config.yaml
num_attention_heads: 4
hidden_act: "gelu"
init: "normal"
init_std_down: 0.00433
lr_mult_up: 0.903
beta1: 0.95
lr_head: 0.0126
max_grad_norm: 1.0
schedule: "wsd"
dataset: "wikipedia_en"
Each number is 128 + 24 x the weight over its row's rms, rounded and kept within 0 to 255. Layers, rows and columns count from 0. Numbers have three digits each. The size before them is the row's rms in percent of the matrix's.

# layer 7 MLP up, 1024x256, rms 0.13, rows 707-732, columns 0-255
103:155136133138098085163103139144129124147131097138150122128147143120146098138145125142142133162127130159131125121155118098089092115141109158130172143067113111188131133138134097125150148109139131107115185114163093137169111087160149121119114138112146138115094125138136092147102113129122175099092142121125132133131101089137161129105144149087103145126142181127131107146122130044135065139084145141142168166140146124157116178126113101119145128175110136121159111112111136115131134148156133079113136107154111162141125110112098130117106156127139130164138131123120121115093076099128068135122115149144109110134153124094113173139181096094158151150131122132080169122136126120141095115128184078119107132112157142144161134130115132114129070116148127102134133082166145134145107116123124
107:092133186120118150108143131148156132137143125099130111135139082124084130171130113161125125136101108121143116083152188159120132132133117115152119112094088140118094101098107151148126065121116129151150146125110129133115115139155149103126151117131143149104118120152116171147150136156131133115132133188155107139159105163092126088140102155088140108110103127094121092124156149152099133136095151157144093129122116162106171141139148124154151137124158095122091108108165147091173142172140139136130127171124111143150123147073129112137132099131137135150138124098160118128155108134164113130152127157125094141174142134126162140089117140099106153130123149121088134134143118060156071143126131086158096128069131095162115118136102127148161098116102150161151100166143090093097123148153150
099:148117139117172135092124105140114139145166171118127187109120103129103144104116136122126121109104133137124104190145128119123150117138126102143101121126124137152124104074133139118109165101127097112121131100103106087118118151140134101171124152119097135202123139164134123143160122101112171118091086138150144116182128144126127147161165112125125128130135101126159124169143189169152137175145120106132109158118142160151116148162126132124127146141121150122146099088124121154125119125125099164124136138115161071108170152137130079108113112125144155127132124110106085137103123132142135150127117166084151097109140170106148142139071111179098116137148108110110102137076139104112128133122112116119151112123116177115101119128112132115084140111134201124111160107111073102121164169087138
091:114124132146117135136135123128107139095122122106162090140129145147077170113120113083133122150170131134129110125152155131087152099131120135149085110117143135159146129103127109094093120148114099113145151107145110129092142114140159101096113099145128133081159151120137155130144075142088090179140105113146122139106115128116104123131088129096083155155133090107126138131142150116062093136127124130091088111154088119130138141094136114154081135125142121102155124109114138137161183132140110150092139085106147104144135110148156116155103107109081129158129140124136128094110121106089116094136103109140146128095111094110096139140142143110117154118115108182148115072146108140190106101177109129134167160145160137133153182173134133159124135149076162136132150130154121156106136184129101
109:139087093121072147078114126154133071111124108158140161130144139113124140141140136127155148139089120117134117126114130156111114134111127096147117177145112148164119141120125127141141110138094135159130117119128107152119093118088097082106134116137144160136102093150118128090131125122121159097135100154149111112150105103116067122126112161123161113116124147135115114090063109137158120141125092152141152140132138084148114119095162100132125154173132188139136115138080140068137139122113185148111104127152151101159140102121101113090139117136114115127132200161169109099124132128144122125139140200151104142159159102125109129127175113166126137170111151103114112153150154123147157158138184138118125178147105112153154140092132114100100135159114132170148088158140115128111127138120132
101:142097095163128094127098147140143143132131127125145089107138106082158158114147178126117075100132148128129120129102140142132125125146140141160098099100100177115116160095122085123173186129132124114143142134091129136104159071130143173138127167123142122121113140124130114082114114148121148151144117148142102159089117128139109166119146079097127143155172128149106130179121135161140105180164115139153175137108167089169127148130117120104098166142150130132086149125184119101111138126083137142127143134135112134152106123104150092094138078138146116140133124108100199109100097144131127138129112134153151155149148137113085119149158124159124151116144114139116087091123141131137118172094127158138092076168134100118121084171142129090129114121128119102132102137140145153153127133141113
093:103172112160081134117122174134101138149153129145137116162112124136099109117150123090138137168077101163128071109127076091149125142130121160116158132148121143097117120133135151116119146140154151074166112116139118099117128119145107120137149147111130107113154112108169101086122111110140149156121103129102127127163171113120081130115099093097148128117168147120155157194091113117114073088104121171121123111123132103156173100127123134164141100149132091128081131137165137153119143142137104117146145116092143144127139140113117083138102128148137153088101130125104119138132105122140134085112131135162127180118084124156111077127136129144126074152168135101117084164106137111096113103080118127125163108118126122137127153150091159111089143143115110128100130167146137118153163132126076
096:133132158186132112132175155155151125142114132151141147097161139147105110150114124165145124112141147144146125129105130101130116146133097141147128035127103096102117098132135147123090121135163134139144150108130121133169112113123170129143156102107130117173130123155167154093118175113104173105127143149112094108161132128138125125117122140086110104108157135098141128137137149138121071107118150146158119112116152182106142113132149090095146132121126124114144115160140112153122106104115157113134131108139082111136132138053144110134143110134177126072160147148150067155153124131144110168122144122090157155172136182127123164170093130097122136113149133104109146106122109133118131107110111112143130086108159135144105161137097123083151146113116151125123074155160120120071135116086117
096:151166165143114183122145145147111120146104139145116158130113112143119101107164127128110099137121092179090116121139123114157138145097135122124123168137127093115081093155130130123117134104132139081105139126115117154097135144098158115130072122109091170107127110108140123075107092123165138067171103158196076150136178092165147112134107072141083150140124120120160143130140145152113143095163126123128153105127113137119136081125099124194134133148123153132134099127118081171102152121077078163148148123092149130122131141096168099146142142118115152112169131138116119114148128162134124136110103141136163163133090134132152151169138089132139137117133128114128122140126138142143163156126135151143111144153113128137148135114118097131113139086156152134136126078127139130158146127099077
102:141144073161092129127114158147138135132124105114160147072125158149202126136117104163089124108159142138126155128154094093097070158142123140146130120143127135145151097127125162165121145115140115153171107133140135097121101109079160096106156107088130146123160132160120133131130115163146119128119170137123099115092121101123147077171117078159166130122086117112158141117067103142124134134120127155119127110117168136101108128123109152089127137093082114124158092128102138122102123113122096148120109112129127125157142108156136118115120129157155150101114158108130173100106133132115114103087127167090121150124113147097098123128167123114151113140152139073113146163119159131089170130089142137122119105124120105088105110125172161154121128158137196113135115150158112086145143129139137
094:131054123104115129164162108160125149135167113136110141150135102120130121131099102138140095115134103175156097123132078137163099119157091114129123148181130133122116146110108127120120159136130106148098132150098134181118119152100169121140138113134139144138133133104130135148095166133162122146119149099111163128099147120157164120117144148115127126127133083183136188126130152183077149151143133145142154139095092130120138150091120115114103141084144151108135105153124139145115129071107125084126109112159130086105108117142119101132093101139165170171125123171131118136136149125101163153107119101123091143150124149131139144140074120111092114111083083110142135126118104129138131118141104164102154111197114109103135129190075136135119101118098110122122140104108131128105184137123106
101:126150134175122169110092113108102094147131127095078138140161132143132169101129108078130148095182107134136120159173102134128138181143145134119128157155118126129107125147138165108148121108113133116136122147148138155136079099164165099083114122089123124130081142114159124100090079156141129127111150097131146106132102078142162135122112111120117111128106130138160060119104103158147135123152124128132135121150167148147163122098163153128131138152107160122108083153087126130143118122068151112146142122154117133101119122123113090098141131149160126127127088119105150186126138151130116132101169117156113114126140159113124125072109100124154112120095111137098142103145177144094123100156162146179095101127133146159130110160124095102139104131156089148139159170148104119131139147170131
089:119118185122177165141117159158143138090143119128139102101156121120095135140124122125122142121118135119099182151146121119150117129082134093114161096098125147152169119107170091137126154100133160110161106108145155117172159161117109112101100139082159157093120154145160116117080096123121148111112150120161150126153134101099101135125139134107107130142141152151107122139131198157102110144118129139153092147101110111166074131156113102123137161134115105129143094121109125140120126133085142172108134146087130129125168114164109110127140117127109159097141149184149113106120137110130113145105151133152131133151163149120145105153131152162119115112148081138139091131097146145103118137129113068123179087128120104168087136137090147179119143141123134112140100111159191104086098128106122
094:124101129106149139082128151100141109114163117149098125128096125115131121150104163139129133165120139140107136144107146131178099126112103105099131086162138074081144085174147123168110125114141138125142136189174091098113132156143202172086122112128128132163148114114150149104156124147105089140131140091140119138141127126134115087125113106097115138108119145124092112053146143137092135123077097116166122165111175136170127103110144124117108134176122155148105120119144091126153135084120078125137132143117159118150124124130155129123152116137143149167123139120124163149169105134108123164127133148135108174115130109123112118120139094136114095121101118123103099130102152133112112116113107076114138096156102121131191112130086097141069125123170130123124098134088134112123123162120105
095:145168111088126167178156172147130142094101125185113090151169148111137103123137087111150128099107119137111143098165087131128154100140102119109089143133175165144102155103129130102096129148112118127121079129137116147131118128112153116123104145146154130129148143111089128107133135113107132149171113139120084112130127136173159053143152131131139134113121150116122098118097123153132112115090124145134091097146103096123139123125162083145152135098111099165088132132147128126092183135127159119143143140125126128122122133139161110045105114155118102113107119117089125100094142137137132114092126146088080090115132146164110124137169125131153137138096131127132127127152142086179142127148176143134169084161107153121126152146146129102145085143132159133105122134159145116125130150126193
103:103129169117124120148114106125101092156141136114108108103154136145105150142116134139147092133111162123122140119134119146118103144145120167144116110126118084133154128146115156139141141126144152152125118155098081166174158097145120130164110133116154121121109102046109201066129133165112130103095134151112120114104128134099087106103121168121156132111136151099140144087096128052148129153101148084129082101122132112144128099140136120100100090115162141115127142115134149142129127148127119149127171138157077139128105136111120126131127099135123136151109156131167139152095131154115136164142163102170143132108158104086165091138114134115156132113116106141106130106169115103137139106104134103098128131086100105105148113136133111147174090129148104146083144134174196083136121127083120
103:143191072100159136114115126138123126113146087089093120067162151092131155142104134119156103144102097110148131159127173122115117107153147126090112158118138123099119149137128133131118143133157124108145147108089107132147129156161119187133140180119123111115118143111099079148129119156174098111132122108109129126101118105096156140146141134119187184128163092103120128094162188125145110164136131144122158118142071132115128159126131127156142146103119124083147127075193116129129122111151125121157160143118132100141137127139122115133133083108131141139135088115134145137105149162125131093127151078132132112131095142127111110174114097119172152113135132138178165129116125158131173166140117160147110147103101109131115141131098086147158099129093120108110171105124129108094146108127155
108:076100176131118105130122134146157109086131108150175149108159157176094109091148142109112149087135120151137098140105144121150149091103140160103128113089148147113156171161082142120112165141111126126142130112173144122088108080123093143119157130057126121153149102144131133144091130116184128140151151164130100105134167135148111143144142105169110119143127109084131137155097094123151122136106164135149100152127180139108147127140138135142175103134141124149112162079042120137094155128153121113137116129123152188090156108125128102129166155122143127130145109084112136167137110149149121099164117117145115122146169131116094133160128149115117109085092126142147136109156146173117102133141110156144117143101111133115141118107135134159149146103118115155146133137118106118097119160129123
101:146103114102138118118109142112124110100184176173156133139135109152144110143067139189111136153165133107109155140113104156118133170172145088116128132135111076137134111140113144130161156120131139101120129132134115184133168103126099124194123133119111127141105114120089100147127104104096156177106130128133128121116127126142086171125125069152101153115133160098088132154133102101157134130142088129165108124147156106110156142106143126124100112135123112155123140125091104114123146155098122146142124117123119108115142145139157167105170132114163168129188101133110110115106133082128083107110132136121155127111119125130157115171151088177119143113153161133128150160133119122148108082110146111092194130138132094123170129141121154091139095115127127121115144105104137152157077142139171
092:156127147138112123118147130142141161142116142119138177125128105119093104141128096152118133128126110134128155136141108074116079142136074109152145133130110127123057121139102071158122111164174136123116145074140132084118130146142118146096122127159119170151124177108155070099111177127104117134147079163109165158096112150140133134131148167075107143133126125136168083108103159160144102136100122144115131123212145087155132135109110147110064148121135097152093138144107148141149125117162141137108122132155149142161118157115118123139162114092109092108113147147129121125196120117141134093111127135127120133153148131148130153130151129134100134122132129107110146108171155139129097100100123167095141100131117147135142102149089154114127106157092114120106145129155098104102097130166147
107:105110139149148116084130126132154159175117161132115127150137106130154167132130101130124116157175116076171117112136110114115174082144133168135115120160131101124131185114123115141149146112123101153136088139129139089128112109127143188131089121140095143073164081112099157134142132143077132121122121152112160127151146097160168110113169094117128123118107092147131104129136141134153098152143133150164092165116148084091143123121098103112114065084130168157134147145132114145099156097128141153126145158136171097147131115124122151136135096141141143121156100151141128157129121124112164150115155124100145105158122106139163133123133138127129132164093111105107129135096143090153095137074058130133115145129153087121096159087128079112146119172115139103114121107109132165115154142133125
103:139157156124183148174182144160104126148103142117103113117212104126089165103125110122127113113132176159096113138173126120072122115117135133152149175108164074117108165149125178125098118130163090138140130101114130166108131164139108164153141152100108103144093092125157105128133100156092113113117138107125138137133181137131117151125107155151112145151159109104151135134145133114102115115135140115093102117103117127122113145120135158138105121083165141133158105127118137156111144157139125101157101201146156144118132092126118088089144097121128133147114111099103117156120115126139111122106135159114180153141156096149098126132124118145134115164153151132118133114122174118105129153140086136103123113078137127156112153130148124147074175134149135102115136110127100139097156144162155
098:088110145153088135123130157125106119139134167096127062169109148124131131091155153105077134156139133084144160164099076153089123124117140130126144135143078072121112065102149165139129105120095065140124141110129157125116129138117110132136152097130132113132124127087102113151130089142109107156141120143127145099123103149142139122136146152149119129136150129165135089116134156122125132116118146158137178157089111131128116121098116158148122114113146142121090123163136167153108094118119110090132156160162168146177208185116134119162185109143122135152167121124149146188121123162153152140120079118130106151122125095117153113110128108148114163104119146132119107087126133125129107109096125099120128120128130126139131126151170119119095125156129125091140130125128124120105112182130083
096:130169147116121119159183116077145078140129115150134153080118110121154113089131142138108160112141129118133087153168117109094161105137151120139140108136094107148152147119133133112119112126155159116175146099100134123139124131127114112147080078136142144137145107144150128108120141134113135138081116123173134159168169095140177085073102107141138150131133095186079118148136141161180116178094106130137113106123155108082137133122134110121119126120117110118120108132138066120157139108139105156156137145115158104160130155146131139152139114122081131159155107121109127140156113152089099134071109165122132137154110147190158119105114115121103113144165097070158152152150152139132165136114178140115160125103153124131129140140153130155094159132116092081122143130125126110137134118130143
102:089131120118137128096123176137119100167116134126121160113132133159156108133143128096098163102130115127134152176149158127122101130139133128111083140159132122138141114127138125136071142112134121073125146143160079093116118116119156129107125136174093135142132096130138172135139076141162111117166127188110145166164106094123124130094140064127119136103091170156141156133155147108126085119123098137142103128131064083141123112141153107116150108171122141139136094116110192159129146152145135159091133147097150107117148186114142124115132129152116123107126128092134188146125139138116141106160150155119170184128194115097174104144160119103118107137116135111109105160157134129132154112125114144143122142166125134161138100145154151131122127182094124146090123128140105129127126109152132
106:133129168160133119135129112109159120122115095153164138109099092105148110123105119154111152074133087106130109140111124147134121141102127136154156122123119142091136131127110120144105141144134146171151086080106082148115148087146133173136166142167167119155117195154096120119109160112119109124089147160116099145134084165123096083146151088124131156146136116176156106117128125127115138091112108114117121143122116100163119143121127102107147158149180137149149143143139105136100117099157151131118151152154133089134121147115090093125173124122108194087110103139124129114148105128130094169105126135130093108141081121132144121144140126076102163107102086107145135103144152108190145144108158133140123132165153092103110145130147087101132083167128182120159137105126126111093121140143120